Each number is 500 + 25 x the weight over its row's rms, rounded and kept within 0 to 999. Layers, rows and columns count from 0. Numbers have three digits each. The size before them is the row's rms in percent of the matrix's.

# layer 3 attention key, 192x192, rms 0.0842, rows 8-44, columns 0-191
103:503502516487521508511530477508526494444506489491520480490469493473497535554490498525507455483472505440502494489507489514547525456491488472456511509518525480498505458508534515423533467491509526456503511526542504491538508478483554481495532471510507506483495477489491486472516497471507476499454446501480450526548489471489534497514491496524484473457496462509500457481504516505519454470446492495457498470530520475504448512463459468510494505504485509497517559503478493502497444472527468446513512502509474494474511499485488515482489495520512459505516461504505487490507489505475480478
108:485518513498494537482548495485506464507517499504526481507504537545490507473489559502513498476461479527515455464487507496472533468483490480488480511478501500513459506492487535509550537487463522488561455561462552530512519524505511463516529493495520502519507506504502497504513516506475532443480496468493458513515477459480545499541496507496500489505501555472467497481486497488495480519512494533506518488491476519459513536453465494488501466507499479531562526520487490494479476497496468500511540508538524556467539508454497491490517452501492513546509501501512547488489504518521455500
106:569491496516553481524499510530490424482478475513527509498519492476493539521500416508491497497514485526463501502504510531430479493487482506476492504509470500503502480471511489501533478479505522511498514548481489491521544469504462498501488491495532518505520521507516460495541501497488512499466483505539501442502485488539521472522480499518499528502505500500518494491489464500469521484557507473500497551468490519533483519494481503493513522469497487457509503484456518491491477510446467522464481459534504497432471533465479520487441535513445482501495500514463501482504526485502470521
120:521528486472494476487495540459524526480501520536450461510511482516490465480483473536506490497484476499468529499477486492539517497500486518511497506497512499498493521504515489512457490509557504486499504498474472509484495564520516515524558608483535461581479483493493462490488528518500488504503522515503480466471522507472515513444494516508531501484531488483499502484508539490478518504486495456523493492532537444499520482490488505534517450473486495510533499500476478530513477474493501517501504470510494553520498483485523535493511484529509450490483511495565529481497472545499527517
121:504473509510498495573475484468528489473472512526474496474484483491488494530549476483513543484467458510498484500501488498507502500497477477485514515520501494453486537503487495531483506468519555478436505451475511516500487486499508524513490500500501447496532523474483456526455461527489502504511467504494466517507490473508502503491523493502481552500427499482498491495450543503496509432512522490553524514487475539484521489495539476512514518466469507519496519497530513481489498468497514526490444515502449499480459508489562547498462474518532469508490516507497534494472502525549511489
099:503445479521529520503478503540538490489532473505467520523501494504497511483492508492445479507495481529465471512476473505491553490494483469481469476444441512531480496488498498517499494469482508512509504511497479512503517465518542488502485459485547475494529505499488530549569503564482503514490500483536471524512486489530480545511495478487518433496459519492488483485492478478533483502504494483475488464487509518487523514505445450462479476513523520532475508513503485532481584521482534511466498521474484517522530500503507506500477506508528540549494482508482466490514505525524541484
118:500479462496477488471515525505483468479502475495458503489529495520493480565530543536508515500450518448514537545471521514512545526454499530522501530502537484557527515518497518480490501526529438491492510498518455461464475503491477474480487494494477472481502502526469489462516522486471506507468512516484487496508513498515467483508567535493526470475550504479512509496511525524459543497482542485480525485492512477459530489517509512497539525507484490499490528475440499492526477520480517513503467507468530463538502507515492488505539528484480507484504462532519496496515505487434487536
111:477448528503541529518503519460492501527509542478503486509461510510506499509535496485449527454473520522555489473476496522447472467518528476486524512531516476533482475489531491471478523537521466478529504513481512493489509479477499519561516475498457499455520516475441471528498507503516518504494499493508498478501538529505500510467466540475506491507501485472512470525500519539480506470489514540544564513514485523514532537502552477488453516482502466512525551527491519459506510510482551526475505507481485451455523524488497492499491480507481485529537493500529501504525462513510497506
116:453525496474540506545467509525518527555501509485455548529473541490494514477486501492532520470486550522510511515468477487546484494469511547485477514530508502491490532511482477520486531546544444489483533516507546510481454508505465489481513505510507515524514471543515501453492521473496490511458580516490532480485552461471462533488535513495508473471489458516447518500506504476509511503527464517480487504542497520499507505532481530505500529511482517463537492539508478495501523475485502462514482512496485459500511514487504492499495487493533527496488452516496451502517469508493505498
114:509471528486467516475509476509520476483487510465445492526496493468488512495496520526470490468490485520509521473525500449461489467487499537494520477528554504468544475491469495543496521529503564501462503470532537496509498522474486492494493446469508486521514541477509544521497531524474466500533498476492534518499484495539461501537509480480468510521490527479509477488486555436529485496471549478540507526512498499503488455504491520485486511482496461469492449466490471485491495480423488490483483471491513483516509499506545498503477494527534471468532485506541465483498477513530510510
105:492495514500521453467472503517447478490518462507474516479506508489483487518508518512566465480533495508510488465487548492526493562473499501518548547502518446506510504522514500481524468517508483510519510479490502506469534477511504430470520501503519496531465483506516457472458520475511519459523509482528497489537474486466480479497556493497525507488488493481540525512471523544505481522528485478483465531458498485526478476495540491501525476515523459481530518505503479515491472496512526500507546523502483506494519496475506534486548518503517483516493501523464482457418517545460490492
115:525476473507533478477515499511482474493473522459474505459489491499486499513508518525483534540488461500487504497507526554549495449490534495462510526500513488487449526524521481516481533466527475499505514525491534506492479435453507530476481493491534494540541494493493489413495539502476483529523513501549507500477539478468502500538493513536507498499503477519513521488563498524510499517478502464525508495494487476519465484491521525529484487496497490517520486507486478489499534485527446546523495501486473510497492510522515529532540555501484469492516475526494445458487467487512506560
109:508445474534504561458478480488469494423495534470506501517508528528504472520505503497527479457518495536511542498480514509502487499507482453471494499469494511544506494516515498475465501516504485464448553493516511519514461508519543523538477532474461493493475486555474522456550491482480469530471486496513495491500520529460495545472512452476484464547490517500546495504462494525479494467510487512499515528469503481475548499508505508520530507507481488481504500512508509477543476506512495537512504483484531505495463514530513508566460513484514505541496499481518501482485516482526520463
115:538516520495534476465482470481501537497517525503476511513504501494477514530490508518449521513501485542449491493520451537510541520525541465542540444456504482509496521476517504515496492500525552477513497498520474497493505490554501482491460499457479520486496528472520499510541526482473502457529472512490475528492486470487522471560541457498486514492523490497537493457427512468512480539510492508540514525481555531516518447516490467479489520495476490482491492520459514482468519525467513489514450533493503529508486474501502490526467543495501509504519508473495493508489508472546497500
112:484531478486502552486479475485485475482519501521483465469468501543467497525486504509530588497531494510526505488541514485485495486483464516504479529487499471472518490497475528526490473502530470511505436441503543553506487460486511520489535533463503514503474468512487498511497480450521504522512513528487516475495518489510500519522497482514500500467471491486530547514483520527552469485518474495476504509501526520526500491490507469534526517488506478475499493470509528499530494460464518490556519537508506515507542549468518559526541483518466530531525483522442473488499485521503518514
115:479544547493485485513438453487505526495493446463483514502496508541518477513451542513474508517494479493494512521485498495516492482483520512497473483529492483483482470494499506513501527512539508536495471502466495490521495504509487497533496473544496498485448541458511505491480528513517480487500493467485518470504466502510502492438491472483508500523513499513520503457472550515533516493486502479490555513531519506510476478494459464495509517444505515465498470486455485456494452513493495484488566475496498514507519447512520484544482545531557488471524470504435510464482505462519534506
110:531498496461500480469537503483479522494488479504540501493494509543509497485505551513486518542506519509482523500511540500537516531470529492490493473512518505459481510472507546473515520484490483522482511529451526511513493518534520482506503464465462476464526524496505457531494476503529477490493511549525505499525502514508489466541488453457491508515502464531475522510484449483449464438485517472480499485486516477489502548550524561502433527507497522503482478476455532503473553522486522502491505466490510499531466545541508508512500500532481503522502520463484526487523514466470493508
117:542538458498473526485508529487515478516527512496535489517465528534502526498520517542510499540528524499525521497538511511489557499470480494500524508519531522525469475513546526511522478520464512494513511526499555462462474529466495512513501490512476511490522503413504505510454510479472521523527500476476537510507505497520519485502506515497514565535509507481559480479511551503457452480476467495545511482506480494492486476519486468494490531528471526485529461497520504471514496490529550469489504505489556480506536482516524486485513508501507505489501488473502472509521481471571531509
116:513486510493511531530509493504501485488550482499512508450448512453483501524507526511449435472488522466487512523483508448534455483470494511539483521537476529533514511482528515529536505524492512492543483478518446511496479522516523520525496490467512518507505454525478528501530494502524510505492467454535533463509482509467504476514493493528539480493476488498501507511464494491506469502496521495511551470543485463499455533449512544488478503484479495524520500526540527466504464529478484531510497522518523472467472525491524546504485554503521512497523518540482506521514470503465456497
113:502504516510450488527519488494441496491519507473533487484500522479513534488455487505520489528557494516503517568474511500521464524490530474540536493496544481477502498528519482479489496469548473500483545469451546473483483500503466527528497483535474532491508519506492518495518479506493462507522491507474522493519486520498488527505550478513507487537527527463526523461493466531528445499523473462507487535485479480489523480530513476467485484521522510482511486500487533528465487470486497489497479478476540461502528501512516532495540506520490481477511536504473490495505505450550460573
103:475496481526487497498547479512534535522496530478486461477436465507522507484506491540491501451465516480507513495489520513528493522531515485516501478481488473501541512515467478513566525498531498499519514546503516483461465497476464537514503480539468486497519468502500548514546500520435501513533506517472498512494501497473497441536521492473479473475450527478545465480511518481523485546507503475487508499461491508486536493511499486500496504508483509485561462521475491473538548545479484548501458479486483522523500500468505516527482493493511500479499512521447515511452492493475502462
111:477543519520502493535520476482530514499462507524538551508447498457475474487496527495534523495487471506457516491478486484496519506495504473505505525524519473532522465534521486513529496515509508489524505521521508497466511518478504502485495494443506489549517500509488510501512518458475500503497507484485447521532522486503527534464460514477505541466524529516517517482463489512448531523545497529550524541525474541486471492499530510520501558469497456531502483498499522502464522514485490531494471456510537463518483492456557532501502557484497486560515489489521510483498506469462474489
116:482509522518449505489520530489536506501466465483509499510529520485538452486517503541491489541472513486502542507492522511494488541465550511516481502537525535491551496506497505448566560489477486508485463474490510486500500520541468496479491467468540530490501493473480516503502473509503502529491507514530484527515498431489504505545547512491561510478490466518477508512535480484506488557468495531477540472522534485509518498499484505435466502506476484530516486513496506470491485488514504503507519517529509474486516504465486551476496502497489496547464514473489520504494559546479496519
113:516493573519487526528505506474504481497544516537488534518486549548498546435512522471509517496488528474484502495476470536543516488530509499509514483529523459524472547515451504483533531523520530514506473529527488552477452552477480531536504499494520527528509530531460476490481521504536485493521514416484504515521481524508480528522481507479511518515471481464505461496508490506496502507457466496514502486497501473500513481532531525485484563494479485510546465520468500481499518478500483490506489491493488497505484500478456505480475493535514533537473480512459476504516490490508495497
099:520503477496472510449517499494511481514492465493504484513483470499508502493502503517499461540516540489505485479466512482460494504504500532529496536521482537467500515481425499498528480482524522542492533478524511523509456518489512488459477512485467473529459556496520501541465521490551475482534465544489508472505501511496521528528466503501520555497521506454440486515503516480506450515466528548511481523474484528509455530501491543535473481502496479550454512515501500560527511470504464525492502461528506499488499507491510488503519475494529460469480512467494534476496505515504526466
109:510536510476472499472501529520475561517510488505467530498515510523480525518518522443506522505486491498424492550528464529506487499502471500548464444461499486513476551509479509529478517465489510463504513504516521476488562524525509520563505522479478510507534505507470519521534526528473537479473514507519493504473474493472461478515454492502493467497484527505517526547529477468494520519521501514511527528460517438459513469516531508474514520495517494495496488476500509492489484506511518488465452484512504513431500503505524471497466493486519513524477527496496541524493513500539528510
101:484517487474512441516449506511534504492466478491506472473504484471536519535486483532491514500447508508496534481501529505502489464537485527492528557503522496484503504493501545477496485487500461515482503533510549473512497526439482465515490469522527493501531553490484508536524514464437520480500471494505486519543521514510526485515483498447486506531496455518476536472502471498556511487521519535473521532501488480484479499500511509495507475497525483494476525472500457468511537513479512472490529478531504511513523462506512467526507513516482505561530516512475545482442516497541453528
097:499505518460495520509520561477445505483498501540483527514473501474464461498477477497525508480502513503502495494457502454477528539503512496482508511506499525500469511466532490519465475506470524495504471509483465523505495501510490477465590492505481543510487489529512494476510530499513458515465576535486502507497514456508513544526534502498517519523538506468493489510459528469494532506448506519499519479478526487504525458503468473488525512519537491474557495485521525491498498503496484490470527470472475500512478538499493511497467493486470472508482441442468476494549502529475494464
095:502546517515522501494489491495483469540470505523504495517495491504484529469491512525492501514505523491503512536495536497492495517527494543506527484477424516482503448510486506481485442511533494455507517467493535506470507490505484500528472546528479508540512522510515486507492466480508482514499490495488489480499535452526482519484525491494516465478484485492483450457497508525454484521519502507525500575496516491499464466486474548505457524525507545481456512516488507502502449423524453484470501535466512444503521494483530518526509545506462522474511504481510505510504467538552480507
099:508474533514516478523509485482498510506551513483470507492499476503496495563502507491526518465488444507473462532445508471535501495484521518512533418484461488499476525465504479536492510494463542483534496516528499491534517522521518516534527519508474442513496532452517467474503475525500499510449500496514463510531443499471498492465513461467516468529495492504494486480474495484509519462492532512503486441520524506519501479525517507471502483497465540498500486543509506537516488523534507501518532482481454479500482440488524520457485512484508502525484500518504487459547530520516496485
097:516495558509506491504485489470517499497541501515457487503502479524469480482507491520489461456530481531469489503516513438413487497522509464531512528485499494502497522504508519511521511498503468480491510533445544480512483524495484498509458516536557531468490503507557492474515505527468488490511482496501519533487448553511496497521487476509491504506461479514526521452471480531484522498530495523537462502478506468498469508460508483505530463521541501503478511533506471486479542526473491521521471506516512498524466508546493484503541487519513468483453478458491518517504532493477568495
109:482498509443505489532458533525501519512519530525497482462491519481478487505519499509503504454517508502517520490511465509445505541490470512528452546497461508561528484472443512517542494499470478483523494511485482498496499533464529536534491498518525484507484492473486545502531461486518478505505508516480444504494485485490458460468483529475508528507452488497525501535487454526477527506435459513506472542521481498447503490505514476508501529512490500474517494509501491484519481472522517481522487508545465508487502480525541457464493487512536463474469515493441498538506509519501490464
107:488493505492507519497544494486464518466499484518500482517475457514476501502521541525477487495513513499492539512519467493482524547467445462506505480511526457500486532526517535515517488499480515494505502487515486470547504509492505459489534514520475529509509526512530463441517493456508450535509489472491516546476485519465434502485477508542517521477477502511462519478451484555502515548514451475524492483485499494520495539464517542490562504535490475506528528490513535521516474509526511512517496513482474478498495512478529519484543489533467496513448464535507530516544518501485474482
108:531468470490480543547468460497490485452505485517495455489472464504492524533552510451463533480518478517506490479492518465489500484516484466494535478520465485553512524480500525495486530510520491485496485478495511519522483543527545536513511486499494494478526490506515535501480481481504531496540466517520506473530489497570517483466512521460473499538491495481542524464495503468489516446503491476479476475460525492482474485453526507474492514509540525473509536460540515477522513514479543527498474495501528502522486503548511484521513501470546481521461506470490524525481492489558512496
106:510538482509483494532495502532521474497468493501515525536494528473498512500523508471559515536484519514548510464443512487508475499494509513521484461525480483523481498490488499518502504459500449477504535461503508432512484525515500526473564474474473503531507558452494541507464499474523503456486501511520492478507537457499476506494468469484491547521495543494491516507509503470489499489505455511513449526543486540471510493480468525475515496546512490478509512474448517489492476491542509501507520451513525514476514491530500501493508480464503465481490549514522541469463467530473508506
106:549472471530484492509505495501513485513507540457526482515473550543483509484529502484498561500527484476506484490528519490549444492523483515487514512479548452484515532503522501523521474510473475530512514486467499483506521483484509500539501461472503505541516497529497478489467525515498518454524477478503507515522516509505521531451483515485473544488493482459451488519529489455499523507519549496480482549512517524482501500558467501472449487490496495503479531517478521480522496500495487537502512514560533546511527455500505496514492475500537541528545493495493495509455472460531512532
101:529538502484488522487489532508459552511469462520522562520488456485483484538543516460468491479549523506488518466489506483480478465483496490555486528553530553469494503500488473531490491496485483485493523517488516498517454501516488490474503503535482521481450530498507472497513523493477500491495526528542520460490486476469525510491528457505538480476512550526465505484467517499469538487544494503518513520534466458512489522535501513544517464500508511477501535494492530484499514547544497471502499512508446468504476490503532528486501529487534498457513509501466525501489513540474507470
# layer 3 attention query, 192x192, rms 0.0831, rows 9-44, columns 0-191
105:472489460532452563517462511510507529481500469486513497507451468464487476486527486513464515464495489484499512494502523512495476485517531433476510457537508498530497480489479474511510546485506466507552521545529459520499479506495474485512511538501512467505520504496502522483503507457522529441500468536566501478514483487505513470451468488509496477484485521495510517542488547476525489475518537522495542498498412494464489534514488493500523511514522488462517497459483502483473526509508490533461509491477529489515515482500523487523476479516493507541471500485528499503492480533483542520
101:509485496484483502519501470479520514501494511526482499578503506476487489492513549452503516503523491535504480465528468528459468475489529506466483512501495458518499501496502514500535464487465496481497489508461498518513469460508542518491545516465482497469505493506522480544534524537520519517527496543544519556523519447494534528509482492440513540477487510520514500480473475476454549523583502520499517534492479479468528487494484520491513546486486480474488481498500515475511507504472476492503492540513523500507514573485499529477518534509490490471527496519469547490512534486513507494
114:498516525503505515451506531453542460471507510524533505468529509513503527493515461484477501518506526510466447509541470494504540488533482540521527526512498485457461524473567478480497465550545496541507544467506515498511478568501544524525540509534460518520516506487478531521512470517529555494516483490488477521489498501534544517506498481496529503522486482458519510535514473496505526510495520502493487545470488508498535496467474479499474479486507516500471498500472516518511480510509502505482505535525496511485494512509488579451512492526506552480469528483488516469519471492512490490
105:456452476494477504510524519493522457504459516510493454498543535509530526539493487450550534553505476479483468452504524493494547527451462559549472505504533504488501514517497487494494489521563505493488516478482468513505515496501516473493530488503496478493522500505476494491505491450521501506447555521483504518527482527480482497499573483502500467510497536533486493499522495507492560474513486521488466544479532507493505502505500489486539445476496509516513498494471498491483482450493528504518489493506501521536499528449545561499506507492506482499464504521501504521479509490534517512
101:485507543491497497489494462462538519487485460498466539509498517489513473503495530492416487522489519508494496536457458550507483480485483513478504481529500498480499541526534489512544491503498516493523515464540510502523509505495463540480481474454494526484477519500509557525506526497496530534478468531500507523496493533533515496499503521494516515485520531453479504509509472476557515498497511510553456494506542516461525503521471519500441492468530521499471511471496526498490558483528509515503544478456500522494509518499490537544469539494518484510502475512534451478461528481530525515
111:527480513511532469495492486481509488461465471502473519511486518504498495499488510502474549461475535479502506519510523469464531502531501492524519513514463513551501518514513500475486527495529495546514482512475496480515498524450484493528536468519517532490468521544478500458490483496462488486483454515490491503530493562546541492508502479456485445475487466504508475467490528488489453493497548465535489568497492504494493507445457501473491552485497478494471503518486443455496501521493526459481530531489535482477512513510444500468504464512541492477515507477470492513504533491497484513
108:470483491528505571508452527532520509510495542479459489512510534492545531508510478484509515502483501514522493494499493479474488531518498509498498484508450492501536466485502516505481459517539433513431514483486496515517489486518447483533490542547534452499420498480537479477519467494495519479515454485488480483478504480472492496484500522468510480536498535513492484508538499479461489509529487489485524489505503491509462496507515512551518503496507518515501539530511515543540473482482470485480512543494508506510456415499514513491493494442477498502520521513495484486524490534497479479
108:494518482501510449509492497498493501498516516468461474496490508473468535533521482501492479488497492485491512486499487527513508496499552521496494495465469489511469485529457521467507518526525473478486487546463456509432504490498469517483493476539465469500521510517495483491523473470474455465559554507520504498482492456480444534494536471519486520475499445520527531462538456492509477514479538454493504479519489537492491562492492536506512501535472525473551488532487499469443556519457491469523529507502500506501533495499516512473506519452495514493489509517505515520517496518485497473
121:490458501437466465507482529552514510429455511503516515479511487475521478486417494523518521483470470475500487484523489491510478487481487507496523524498503526540514510536450487509506520447533526523537479470470470494483502503476476474505518486475479497510512441522488490464457539525531476523498481506503482534511538470442499498481464531505463465488502506526474487541532508509494508524497517496544479524524468481496496479488483502547499472510497489501503454491494520489483455507518474488488503520518527502483504520488510501518485511544482497524491462513544522509446467531489532514
100:472534509497547517476494510504470453517532553506503489541493485546494497480502481509511508475523477500504487456535550486533474476480491536524474522496481466497498514504494476489463518506483448530505500468485490520508527553467502489497453484527502498498532498514473458515471478505525535466506499460475468502479489496541509476475502494508505504543500497509518497523439506522444502505539501471487501489463505496533477468502520476497558544537496487490511495474482507446538515489486510537490497537535487533509488496480515477471547476531444517478500483526447494487521535555499476503
110:484514544498471510475543488495514481526513516524469503459491490488477536499549548487496507528480556481467493455534502516561506488502518499496453476487450509520487479475484516483505509521501474476440463496477532476498502505484496542517545529508480496499487492515484468446501532502501515470490517483530511514454486497520488535538483490480564548473533524502480481495505498484528451493492531465525459547483536528472539487512472540505513498472501509451512498480509481464500509487495500454468485519492485482481528484532502505493505515457483513494497488473500473479490498479456438496
107:553519470501528511536471521516455447464492495466495495530491495488499498511526461529529470474465511537483501496443534495487487519493464462508523514541516521451474501482476502509465576477532481507496556490496502532496485495513509545487519476483479515563498532502510504516481470513522493518487506518523500480526483548452533507489497450462504507503467496520520525512473527519490455501511468485508501496531504464508489468494493508541464544518459491517522494485515488503502491511470475509500490460516531485496532491481513455521478485464486496513516480440537444490478512499528499486
100:561523499494473518510486485454485492518495515499492512470445494492474527522558453487477517459484544474488484474512491514521533509498519521511479511486526483517512499520529496450479527507493512470521494486541507493563473528515502446510527480493480508511524517522492494482475528499503500519532484473497471515483511503457513534533535510540479543545504477543523499444484522498494498528493522465514436496504570517468526462470526513505521483493468474487494472483513536477498521499485519496500456511525459511512513497495469462494527507493505520512470523487449539472484498484486563497
112:485490474454533484458517487474489470483507539497507459473545523553514483529536531524487535478503486496503508514528517508485589475506486469495512558494500543491511521524466536469513483492451475559478513499490522538501510476477499498514504492462534459521515507503501438524492528484517451543498516478533478466536483466494547505535471508490521507472488527473531510521513511465522465475499474509511520485502489509511518425470543516525516528502526497490495462493477473505494477467507491487500556526523513493477497474489515495505487508502490504502527535521472497484491486495485503478
115:467495505449476464477495468483503518463500488526506508461479534488504516496482536480511512546498468505462493525519497521526499502440517578556462472471533517498509512492472484514541465543491501529491492495457446477499504507482534498526487486498491503530473510478468480505463507489508504482489512502495477491517493487487496568478529476487478504537484530483502545526452531472475500476479474496477473536550528555510500498524558496509480495516520530450501460464499484496448508515484505492517501508497511509485554470492505528513517497472530515510528493532487517464500525475513527522
107:544526517485465457518515464512488525533528482479475511467542450485490513540547493514427489534490497491549457515495525473501477507475488525487512519519501490494463477518518506509500549531471540526510497542486508494508476482518504460540478488498554517508483466518539553525519470493459465482480499505466478452486485529498506524536483521517508507543500454515481494497483458517507508467496529492472491517492519516495503479522545507473506465483521515491515510497520493506502512523503521495474533468516471511503458495490509472437541504513522516550446513518497526483514469473513467509
114:520450468514494508477505515519518494525460512496534513507500520461529522517489502471501499526521550512489516452521500525494515542529485515547486497488510502542496466495466496433518488513464497488535477481476525497525502479488484484530494519506497463520509499447544520514492465492474497472516494477479493490464533501518521493505467512494473515450510471485528482513502495551512517481527492475499447498508452507559455500509526491516536495466490516515488487523571486534510517467499553527477484538516520542506509498465543457479513495475500542564470489522466477496515466511497508494
112:522484492472471523532538498496513500448535467513481514497452491517487555569463522505474510498548486489521523482467517485502505493486567524515504514513477491543508477482488544509483503506498503482518445451490460485513511500556468507545463496450468532487496485495492488486456501493500501489487469460517494489480518489517502509440526509496473493461543499470473483489464468505513488446513484508528508518530499483519472514548457505522456494494495510483492498490484541468479505479507477506476491493509475458477511529476515530504485505508550458518508538491476529506495489490519452531
107:482522509518456482515494512516460486494491531506523498493539507482501577505501449497544487518518487524468487521485514503524468482472509487576468488469536497488508483506472507433474490496496529479497524486450541509536490465474503545548456504504475506495486488494471507488485446509470484511483464466487442496517495484468498518514500484471487514498501488495522483481490447528517490537479504529528532536471458534498521486493552466456520509521535513532523495524527538518489463466480481491478482474533517504518493499516502464495517515518474456501546508495500510512489470487535504518
103:518542512510468496527506502519509484516456509537515417495486508532514502499507453512467520480499498488493513504514513469461538483512471521514484492478450474500516491502489558523509493522548481502528493502511481502485478509490471509469497534523491502533452500486481536522480500561450529505487518507511503490512491516536495495495515498507465524473510493483494465457471538485532472501427521485546518479475512528430539490509487473512526480497500455474519460488499498451521542506488511476482511454497513467498525529536477495502473491472476480499520515563502517472475491528511504540
115:463483465498508523484429541477534491557503467489492499482496521504516512535545493511528505475453499500478482529510542467508494492459525506536552503498508559515517465537508489524476522505498500501525468506469525551464534491523489453519492487450481470522469462513478536493496536466502518515463493497501519493486521521492479530504528532460483472489536515487493492503507521507506499506530474461533492537552450507459484517523521541493483512496475458476510506509519522470543481518523490504523510510510549537517498543472530534486513516517485516504492487495508458530489494485501495538
115:454516484496518499461496534500526471530508477480523521542503495544555495543514483497469491571489498516536502532492501491493538543524532498495463509500529507525485506492510489510513538569464513521504466505512494494523505521481462504487479493538552512444495504543471495475496500528504482505504479525490478473523453528486478524487506467496462457506515488471477487481463502497473543517465560509505526481475503504482442485488477466460493504496470494539532486465485515506488507502494519540524490505490516489501490492495524504463484513499544455497495474483471522478496552557476502470
109:477459540471497554506483531511512523521538536551504494549511522493458454541492474479504517510500554432500489489526501477532531526546512499506534494465491466509492496501502519489522508535519479531471524473500535509510479536535500512503496533482455487519509490504510526491511444538498476544485485451521515478481478506490483558541499494481505474484522521510505467515497495498529456469513484483476489491535529502498489475506508489518486541488523526457501477476489516542493534481525497507480442490446478495499479497527478533494460471507504467501489501521461473535499499476469529501
102:529507498507542489465471492498467493500512504499481502537544519480496522523520493503457440528505511472491523474484499498549520497506510535499467481473505499528459543453536508473495484518518468493465494452519506462517499547539469510532481526508506535462484544505502480483504480437492551472479485488490495494492506506504488488476526468501486529510468500471536505523502469478484471532527524489474522497470507510485524452465478499479485493473480486514492507472549529508489540490474549484457541470529515515526525530507514529471447427486514509500483478492524490485477496442512501512
101:478561486550484500487474492493466527489492527492500462527502492500519446494510479533521490435468480516510522530510452477511487503476538464533517549510491498493528479509544515529520527498499527504445511526521535486490512497473511492448529504528517481518529489493471493521503539487478463477519456478450503490474470498495464436463472477473506484465521489459513518488526479542504491533483487526511475501498531481464491509502485499492535492531529514491483437536463494471518496513523479504463512490492450495456520495494491469511518485491473512512473488490470498524513543541499491533
088:504518499502487495489481459496501495509516498522450483527495533479501527502468532493568482531527485512514499506509483514515479451514444500516469511482495480521508465539518508505479454507509536495490490479530531518527491520519429516539521505481508477511493501469541506517465465492489508484473510521518483502517537490518525510470532497475508499470497526499528473477485523491509543509529436463463469487510481541480489470496504463538469500504531491506483553507491507513538493441489507505530513495519501553504503479512498504458522457469507553542503469487470520473450489509557450503
103:508511485493474497468532522485560474475519442500512508473460501495512487488485474498522498511478511476523498435519528493463509464495471478516475503546477472493506505531479474512512476483498514514476504534496489507479494512477555539499498502515484476520537505546516500541537515541538441490532496518507483465466493471464559501504459506515503494522516487540505492472488531502508496517458518488536486500464448504462467502525514483521542526518540527516480485503482459494481511456550481489486511499482490504492490477526514517469564472520484517517492529456520511516491468552469487475
099:504486491516479464508475512493483554482510477477505489472514546497500490535479453510490499500454503521524468510459506513489544510457513499542509518521535473450514506476485499496502530490541477513511482456537478498501495484502507469506514465535517476499475488482529485481453516548499440453493538483509516500503461502501493507463506525514496537499538517461460476464523523479571517507486495505537532485481517516515481519489549523509469485517546464535512467500496497556513525538477504495502499460497494489501533539522514489529562534450502491475475516492522529489525516495480527496
095:526534537515505491521495524494492535522507495535532488473550496490504488470491503504533449454528503497470498473495498522483553451448540484498511487464482527488539517501478482501504547502463482510441508516491486476520506535526516532476495498470483462514511475495496495514512557514503490499520512499496457482487475546488502470438476544484491550483526471530500533535494552479483483522477495515548486493553499488496484507518482513518475507495484514522456498521477462494471492482513488438517496487449469467479475510480478529494482506546499496512475476490508493540537529516527473504
102:474488498491495514541465534493515491522518517506472510511471501520486527514497500440501498545561463536505489474509485504507500500534504487470494483532490507497489507458552524534486506547495497537532525519506475527512510496546501522539488504487508465477538470490449488485544494479497530497472523563499487478492459509467507519511564481481480500515530480470493508488471511487480524452520545496484539486501456497478548472495500484492464531472484501495492517469485511450438464492484495440456484507513501479492498493516468491452442497498532494518509518474518494476496504487493464480
116:476451490524494473502474486482503518479491503472512464436476474477484521529515485476493497502482468495528499544494477448513499501504441472508532448532506473471498516459521464534475461497501507493546483460543504530497484518485475460528541495474536482461529468495495519501480482499485505485508539513493505496542460481500519476513516500523508475555470528495469507506507480468487494492526472523500553497474499486446531476499506507566470475486541498499516515491521492522464523537502515494463500496542516493502469483499554520499491540478511499489502528472497530490530511466506559482
105:496473496514488521507485515510489484490482501469488496566500528479483495537499501502500536510483526479495550502504506499494519564531532521506498510460452463523484461542521558497514509528474486540477489501496503513518512462486482522532475539523529480530517478509522512503493499468477490503545521503447453506472479505493487516474499521501452430505530498509482504492468482525473458536498515494482496506501482495495467490528511496514547574521482513513464487492502517443484491472500536524531495547497455529476467507472503505456516462525486518522499496528437494498530474477498471514
103:516521491469497512490493497516512525535522510529474462472529501548499524496523503474503528508530474511491493510505498517497519509483515472530505457517489514523552502485529506504468486506493494458494483529542505456489531510490450503535491498500497512506534530496452518493466443471496518491426546523504481517472474527537457464517514488516481445485492496456525499507479466466502536479454502512499508494520517458518493484511490464492493502466499487522485554499505533517537522479529532487540461521514481511512503493508483516455485490482464461484523512486479441503470485447574497522
094:510495490506454523508510510468500512539481465480510460516487500491528507491493509522542447501451519525530530512519489509530562482453500472509501516475520484488500514527488486471508519490524483477453461508500513473483437521474513494455501509503471499506518520502465549554516541490509499480434512480472493511515504513490496441512491512487533479489486542529507501507474472476514488500501487470504545486489491537468493535492501486460474512548491526450497512545476482498518511549524511489498533473458506494477511443516526489494512518492489501459475535531520470511523480518543511448
098:497504472516499467528534558525504528469478508515508514473512477484489514513510516505545510481518505505468514466507515506495475500485477513530467496489514478529482522477453473492537529471485511529500520489467485491487510465504503468515503482497504530500511481527497487537515530528494497479479531529559475557476481522513513425495499512470451509508494489466513490576536485458510528499517465500496496509511447511503509555507530521470514480513474474480520522513519521484489501489496476481497538565511561486460543494514477490493496488462462521504519508505551497532506481487462450541
109:515523553442501496532507493460488515494508517493542503482491534487494512490491495480464485460474511511508543495517471493496483501532484497488479499505503526503498543506479498481540482537461497536460552528539533496489466542538469531499469459443519504491519542488482521547542481512515447490498534506474512467494501473510507447540531489479494513526520521487519472507485438469503477507484489513469512468480511493480551484462524493479454513491511514488486490508497502450490527523528504453510512524532479461481491529515460486481477504458464530476492538546510504485497488479517494509